config = dict(
    hidden_size=192,
    positions='learned+rope',
    tie_word_embeddings=False,
    parallel_block=False,
    init_std_o=0.0519,
    lr_mult_o=1.1,
    beta1=0.95,
    warmup_steps=0,
    schedule='wsd',
    batch_tokens=[32768, 65536, 98304],
    max_seq_len=1024,
    doc_mask=True,
    train_tokens=457400000,
    dataset='wikipedia_en',
)
Each number is 128 + 24 x the weight over its row's rms, rounded and kept within 0 to 255. Layers, rows and columns count from 0. Numbers have three digits each. The size before them is the row's rms in percent of the matrix's.

# layer 3 attention query, 192x192, rms 0.0418, rows 164-191, columns 64-127
116:144097148119140123080140151121110135122178106148125084167115089138124115105118156119097122119120148150114150131100115129128142135137154078130098131181164087122132111135132136148125097149109103
120:081100129133117123172124115158099147109137155158086139106078138133142123183094137146128122194134101112130164102165154165086133122129128116138155151099133184153169161128110098124152109160135166
092:118108142108126121157109133133155138114172169142130125102077182141120120170107125144168120134114092091115157122116150144140181106174116128101141128118107127131108150147122115111171103125154215
122:144164111110137130173128191142141135118094116131166126144114162155157180096185101120152124125124126125124105162134106128167132162100084119142140084174112105108118093113120144109119156139107117
124:105078134127144127127106090161111133125114141138071116076125114145100104171091118149108137143136146140163134084141120132129139108131163115126133170075136149168118116110121141119131091120164132
094:133118115131132111151112121147100103148166088173106144177095118164111098172165155129150100139118111109122114141129107103100151145156111136111139142158127128088182127142147148147185103096110145
091:107117117157129090138108136097128127133125113085138124134106153120129174103076128130123102111109132146116133122160164120155125123093119138139113156097110158125095149183144153121153097120134125
093:169140131138122154139128184139104120092149152109106112149120141127088155103143105151102127117124138143110085105119104155131147124110117131096121095108106118152137115131100139126130113133118122
095:125136142126125149117134153214127150145159126118127094143139098156151099102134140110133124137109137097132128127132130097124132078115131126101103132117145120182134143139098148152105084129116070
097:119126128143135113116146085112084127145103140124135166121139130095177120118104085106134137099066151117077160143154130139102170143129155155131148111073113143133106158098106128076112151196183171
102:089155165113147132100131134133135078094095119152165129123131119149124101123140188093109114162150099119142130173131131100136110122090086117134144129159088107125115124098180186143108098104138131
097:183129117149100191070131122118162108084142152156149138139129119148116125068122111130111120142176121113099138119096128099117162132128116105080080105100136106120149149147118131125132121133125143
070:122129173145137171105080128078143103112124143075133097152156140131107123119163097137119106150124091138136123101125124139136123185072118121115095110146129121097150121115169138116168115116100147
079:161133077118112100135163125135110122176116120122162137110144115122137096122129167141105132129128165116110152145129182140099123129137153183149151123153140138105106081119109150140092165126144128
099:146160145150107182112105147125147122119139139113111141094131138119102142153150102140135100126102091079155091120136139124134101121119171119136139135086088131115135164143102114135167139140121168
094:164137169114147106156115137129142127153110109098111149109155145124123140164151101126136116125150102109148091142156123160116092121114139140112146156095082163119183151145075084157129145117143148
103:121115128142126127119115097126105115135114072143142172151175115139133120093139122127120125139121128181162100116098115128157150116154112110166119099140087110100107114109167141128111142093146139
101:117117139119104086084142150117154153149137100112118097143112067140122096112141140128102121139131152151120118091107151167128102097163158087100110125113166157132105127130149115110128061107116149
118:083104156155118126101147104143140114113160122123089098086155144154105106114146113127097147130159132147160135062129124136127131090134115095112115151118136144161131130110153144157145093125160143
100:092123119130106150116150110131118122079153166140068130142095130106106155101118131153112099173123121119172173134136119116090149130131147133140131177082111152144128129143142109138112127133143151
093:112108135126153129101141138139167165114156090112125101124148096145155114095129143150107139116162099154139156102154095135112142110120153147136130165132135137073154136106078092129141116131129154
110:147103158150106124129129126120138149136190145120105119138134089108130147108100132136127141093159130158142121088117079130158156128134125126121098130138122089150132106123143119100083132172071148
099:136115133129146096157141113106114102125195164121164129129145137118143121121138135108145111161153119113127076148072138155139132149141124092133116128181117088092093127123153143158172144128112143
088:131118124130133081126180138131166118134115095122136148129161089117094136097105151137143141063113132192134171120146127108133146130128149152143101113113121118107078153107129125144112118137115102
108:143157100136128143126120122144129073120158145113109065121156108101124134144133116108157140161098145103141107166109159094127111115103128096137131119151137115126131154125122127173116162111104143
101:119121151135141103180090123133123166159144155154115158123115137164189112132106187132106110171078116143141157105124139145110150167110126117149122109148137144121145131147096121169128134107147146
096:165132168133134106096133134123097105147085159135137142109160146131121127132123135117185136102112136099098122116131188189153118138116126129110079115183112106090104148113163084145136068105131096
100:069122115113155075121147104176085092116090120142164166139143119143164126101141169109130107105135151137121141129165088080104179136116128111140105124114113139158095111119142150131091155117181083
# layer 3 attention key, 192x192, rms 0.0419, rows 164-191, columns 64-127
096:150137105136078123153109122105142116140155137115172095122147088112101103082129131129130173139118108127151103190118147105156132140139146119102114113166116118089089142144154149136121166112150105
095:117113166096162135170085132145174110133143134117138135122153154137110105108174093125124123112099122101138084151103133142152093142115138156114169110127154113131102100129143175108188179161140160
101:144155125139119118187119110097145142125157136146145115127136156096105136123139138140165160169112111118108119149129101110142133142120141143055146150133125141163138182124151132098171134117134131
112:123108111112149143077128140090089114113112120146072140109096158166170115130117133106164092114145166118104166104135123116105146132135140164159164138111122158089144098128071095140101144126113135
144:115145143190091121182112126124129127121152136123168139132109109102082153086145132144140137150123125133126095113086119135142128134161155129108171125147126119140090181136134157085144125110123128
104:122113154173135110143112089182129131136142145144075149138119118133095125138130109175130097122161132137121160113152144107048123128112125145117127142102135148098102177131126131073128084128111197
097:153150074112121120113158138107121121149142163146099160095102121131147081123118098132098103124156150083135124150190100127081109156118141150122157136123153111127124130153124101086138124159125140
091:090151161119135128185106113068137125112160173152133110106139162104139100140124115123143155121150100119084106119102119097101148118102147135141147134131153109163179153115133083104138123135090151
114:142136141131126175139123128147070149113118141159097136143155163153115169080139156133151130114137125104143108090100123118122134164135148136148121108132132107171126127089096113121118164119111136
104:139126117118147103189135164115143114138115135135122127142121155090124148130197148084131151157095115095138134137115124149154116170126133120127132129164108149150122109133143113091136145155123166
092:106130153111141119130137143112105117112069168141137150164099121151129153150131139110138095117119081122106177107147128112106141177094139157084090124105129128189131152110128128131119118120191122
098:092150122121141138146114140160092111152115168094158124147121140128198105130134157125147135075114129154113120128143109121117146142141126071149141111083142103170173096083116176114144164105123110
086:117127150117135133107090130094112088142111117113124147124159147101146132157153138126106130108130110112157156178145137171130094164090156113092126145103143132119151096129145113105089108116142141
083:071101161170106089144131146133106147121108147128130145144159127153147120133106118128129098142128088157138162125152140121144155155143166129134106125109085152130102146181126149122122103117159108
082:146115102141119085129130138136157119094095182109073134101100118130094139162122101090147127092121105140150165130132136171118125123109153144115153172147152121122173159152089055117131135165111122
080:123130122161107104154091164163121155051136166139135143129093123134105160130118116121159109116161102115154137077121131135166179122111126109128113173098139107125089161115108122122140122155107123
077:127132074140153117082138164121119140176121091152136129134097111124146100145109130094108111163074170115148146150159100090157124127126131192133138097143123140160102081165082123147080108145120128
107:157161145179127104153145099150144108151141127112165127172138076091112130075141087139142153159100124153104112143112115144132101129146143106117131092137133132090095130117150128118106135118152121
130:099123152154123100194073107147150150155126120126134130116154121126101146104150104162146153135143108141128116143104122086130136150112139129087094116124100133119117124113159161096155100124142118
119:109152157152103121164091118137136080121136141120174140130135079095115105141158117171143143162128126111122120173101157149119108155132144144109171117124126095141130162137162154111137136121133155
099:089120166153161118122106133104168143124094110136164123127177132141132106121196109120174148124131077102102149161142112105143144134124122129081130147117118124070120110103146163100121123118162132
110:098113138105123118150118146127141154076159118121170104107136134114154099120129166137094127148156108126097086126123101128140180170154131106104129123131103134106127093097134140150111143119080102
106:129116132174124112137137136146117162146114117137117084159151107139090144125121148124134123145115151131095135087138095119106192121164135105096120133119130105107102157107148145147076097113081070
119:157123141136182101106129117149118098142141120138119121113118130149109171159137161141127090076127153124103142102090122152115145090118127094151100147099148111115097102082089102090111141137070160
091:087155139110093183114137153127149139126124144102142133139116162121145136132140152132127134135131150162114099121125161119113082090130169110083096086127120130130147125159147110124149123115110092
126:137119133107116124149138111141114142132101130155170107148129142120085088071137139113136142150128094122123131141110123143120120158174137112095128088117120121111121161107173100131113099121154127
098:090148108124117131190151113097100109156124162123149118130120128107165144128154158140154117153133081108136086179123094148080136175148131128108146085161106125098114149138133110095154147089161149
120:160095118097134121082137156105135136166139127110108110134113115162157157129126157145126058093131155141149154135137114112113140123144132123131144141106161126104144060121108142110133134145061140
# layer 3 attention value, 192x192, rms 0.0417, rows 160-181, columns 64-127
082:126115142121085144155127118167126105112123102129155156141145113120130138127113128084091137112145069145120147133180130137171114173122135101097147154109128137105100117157141178122107116129136099
085:119110132134122154131092120128075138155162117131172140145086174138131109094135154072132131123112134106154136147113127124166116151134139122138120139128080125125132135145118080140151098109100084
090:105140131087156133127154103154152172128120164112126117177166125107097152158151128123088132142103145087125170136136113141106148124124126130112102069137130120115162125085137099125126124121158123
087:144117109117133136183138128144124113160151131109087167141126152132146096152141160147144091096117117112172130160120120122104153132122109153160139161099148100111164130149064124133157106109145183
088:129165098119124136121120165157115125073119154168151081123135108104082123133127132168085156105121135144110159102088114138099099127113155112147169147127161164175126167114103154132145121106103108
084:085147105146117124087099103131136148119102090143145118089132154139147138119145126136125139143139136124098075123145146136157159130160127117139112131165140124108119158131108138108125091118165079
079:130115103141124108089117083146136118133172128136129103156162115091130147121075186126124156104115117092131154145107151142181134151120163136135119120070173140094157120119083124139140120134138132
093:123102148138092116138127091114171098125090138127118150127172109146118125108164118151122108141153097140147131147125137106194147117107062125140117158155146132141130057132197118099134110098132116
084:136158117145113112138118096143121104100144126083105134117159096145175125129148119115150163120141180122100145120131133072074128122116151119128112120137118109135137107149107154147131165136118106
079:101130161146132148116105138157100158160158091121088131072132137136122139119115138145098132145109159118102068150061142128131181134112151173121113167100107143156115135153113117170131102130115149
085:108136113147118119125118139088167144112151153123059133113147115095146120183126097115132132120104161139152143121130134120136132149123164141123138113077184125175160124171142114142115145146095143
084:141131151118105096126087150153149124125128139153152149090139171114148142122089097075113090148157124135105127177124099138150123148106117134134110173159151098140105132136095153146131186144139119
090:127120113164122150171126144099117115135093121127158137117159164137179098097143085144165128108151140145141104154135149106141154146174074093105081164151137143102130100119119096134141116127132073
079:143168160109145074114112115138155101127122104133161156143134116113113146139131122148111159105146098118066130112121071168121069149121138131136138150123082131137170142107121075114156085142157169
087:146135162159156136107120118125128098103112124139123108087168137155112163139134123131068124124151149128148115124149138108145137139122085108142113102074118174126092122125156144112119112125131137
086:102158151088132150084135118153104141113126160162108160111106133083137152171090109149105149116134149181129127096107128137113116099101170145096214142098117131152116123088106120133082143127125158
096:126127122141160128153144139108144096123103154111126129125111128160166131115145077143165127146151098115169123122146139093156111155134090143107112125129077107129131133125145114090139113121119075
078:135157124129127121141138125105078142114096125110170134177122160130132121111092113101117144116143104145102133153105117115135149143148088059111116142171120113153117142105137102106165116162086118
092:138131157135177131182119133146118110151083103134095153123153136164162127101147104110139114195122126118146136152143099152127084137117062119099138172145115117119151102146173161115118139122154102
090:111124126146142169146111159129144139160112129099104125084109156089114099129110158159133113132109165111109140129125095146116145109095139161148118119053124142131122118147155099113147178100134158
087:120079091105114139139138085082137134149114123134130136135116139118073154135132130092145131145106133127122126124129154128155097146139154113155135132109099085118107136134171136150101164132169095
077:172125146139088115134178113122134103178103160122128144135166101126174098129134154100121133096157154116160137110109095131143109161129103118155141110220185109137109161130134146130110141110129182
# layer 3 attention output (transposed), 192x192, rms 0.0517, rows 160-181, columns 64-127
078:152110133139152144141129149091138122104144172153092096139128167127115094141101093144166146143139142131145140123132145138140145106147122150141123116111133116135128162120110107128154142145086171
084:121110131125132167148163111151164099140121142135127115142150115107108126151120112169148154158143144121121123152108125094151132089110088095105133101150094096134104122108130127152156123164166128
086:141113120120139147109145127157146128131129091106125132147128139126166111137093117136105135086117119167158132102118108072124069130119131149178111151134175121150133117135126118167104122155131121
081:128113113108112114094129130120123166086130130108197129116140112123125178127138110149129184139145116139115128156121135090143127126121101098161172057117125129143112101117171121135068171142130125
081:125097167090151101142156135119167123136105097101094142155114129156134090151093144135114127152094114146125129148165159152116142135114161122121107144127106174128150147133103110131092134131154122
079:124097180126125103197148145143118119103146167157096143136092146102093142128072144125152098150106129111119161113118163130108128131156117139115172142121118156153126132101135106083130136120116205
074:112154150162128150142147059153085203166095143105151140136131168134111127133096114089117164147125133169144167148129143166148168121140086120155114151170179137173144088181166095112117097099136128
087:175162138138141136119077148102127127135207143127082083141147105109109144129165142139137153137099162111134118173106093173138062165179122140084093146156125106121129117117106122159116154156111135
075:118091161118101139134118156108145154103121125137146133169118155134125133101157160134076077155123087144131131148131106143117173150147104124145133137095097143111125165178173087132082171114164088
073:094091121152150142120114127108167091103151132116147155186161128148101157108118170136144110170198078152146154112148096152140114143135117127146164127127108149098147104097148135099080137131096100
076:120115143109123134099105095149124112115129103159139086146119149158145135071146141150101124157118122121173140100170099106126137125157079152166169163161107132154134182114118109120034117113141091
078:102117158135112141111193108129116126100119117093128114165124150125107115103132107170155078126123145147090161085128112110172136103111094138109169131138070159128170108085141136134160133115153116
083:158134137094109132143151083122121131134145142135140104141122098088059130137152098094132105173135090145112078154097117131147141129141164157096156108139106096120145154152172144126138117106097172
075:141178068098145149167112150121094186140135132142097129118125131122143133102147143110129100161117162115110137119104194117127152120112090140119117167136150101123103153124133155159073151103104104
080:116086137132098109140094123080122123139133167112135168125077104138137143139135105112118111139113119120120102081121152143145103132090158121147107134219171088097093135091114149117121129113128109
079:102113101086138136127140163127131153139104091093147087133174126130153082112129104134125125156124125089113143149140115107134141157142125148147089145127136175139143158137142148128167126099170090
086:145127084156091162143133110122118083120146134141111105125095127132077164146111109095122134158131140120119106100118137123107122131138142097160106149105123074107137160148151136169141127119069155
078:142120126102126131166149110155136139148146150141078133091140129132107157171133140141117138095138137129143105117162103185112157108128155148108148137122141129149136139130102146101134092111179161
086:136140136100102154154113158116125100145180098149160110119121120094094148083149140133159160109142136107097091124096140104160135160123128070127122123136153122129114148124155086137161153127075130
088:152133101119186070110129122134084157134132149115167134153186087138177129082132157114141134135105136140102131159111115107158112138107133121154166080171136115101094068104088154129112119154150128
083:122168154150083123122067119160122135138146135140126129171115131143108087130112151182114098120140093098174118084155139118132173132137087163142115090164121162176116156124126122120139110115104136
071:093127150101133146138141154131120174087105107144134089110108135113130138137132082115147137104141174154104150132190137088139147073126094142142142152093101146083143118135085117139111172162126131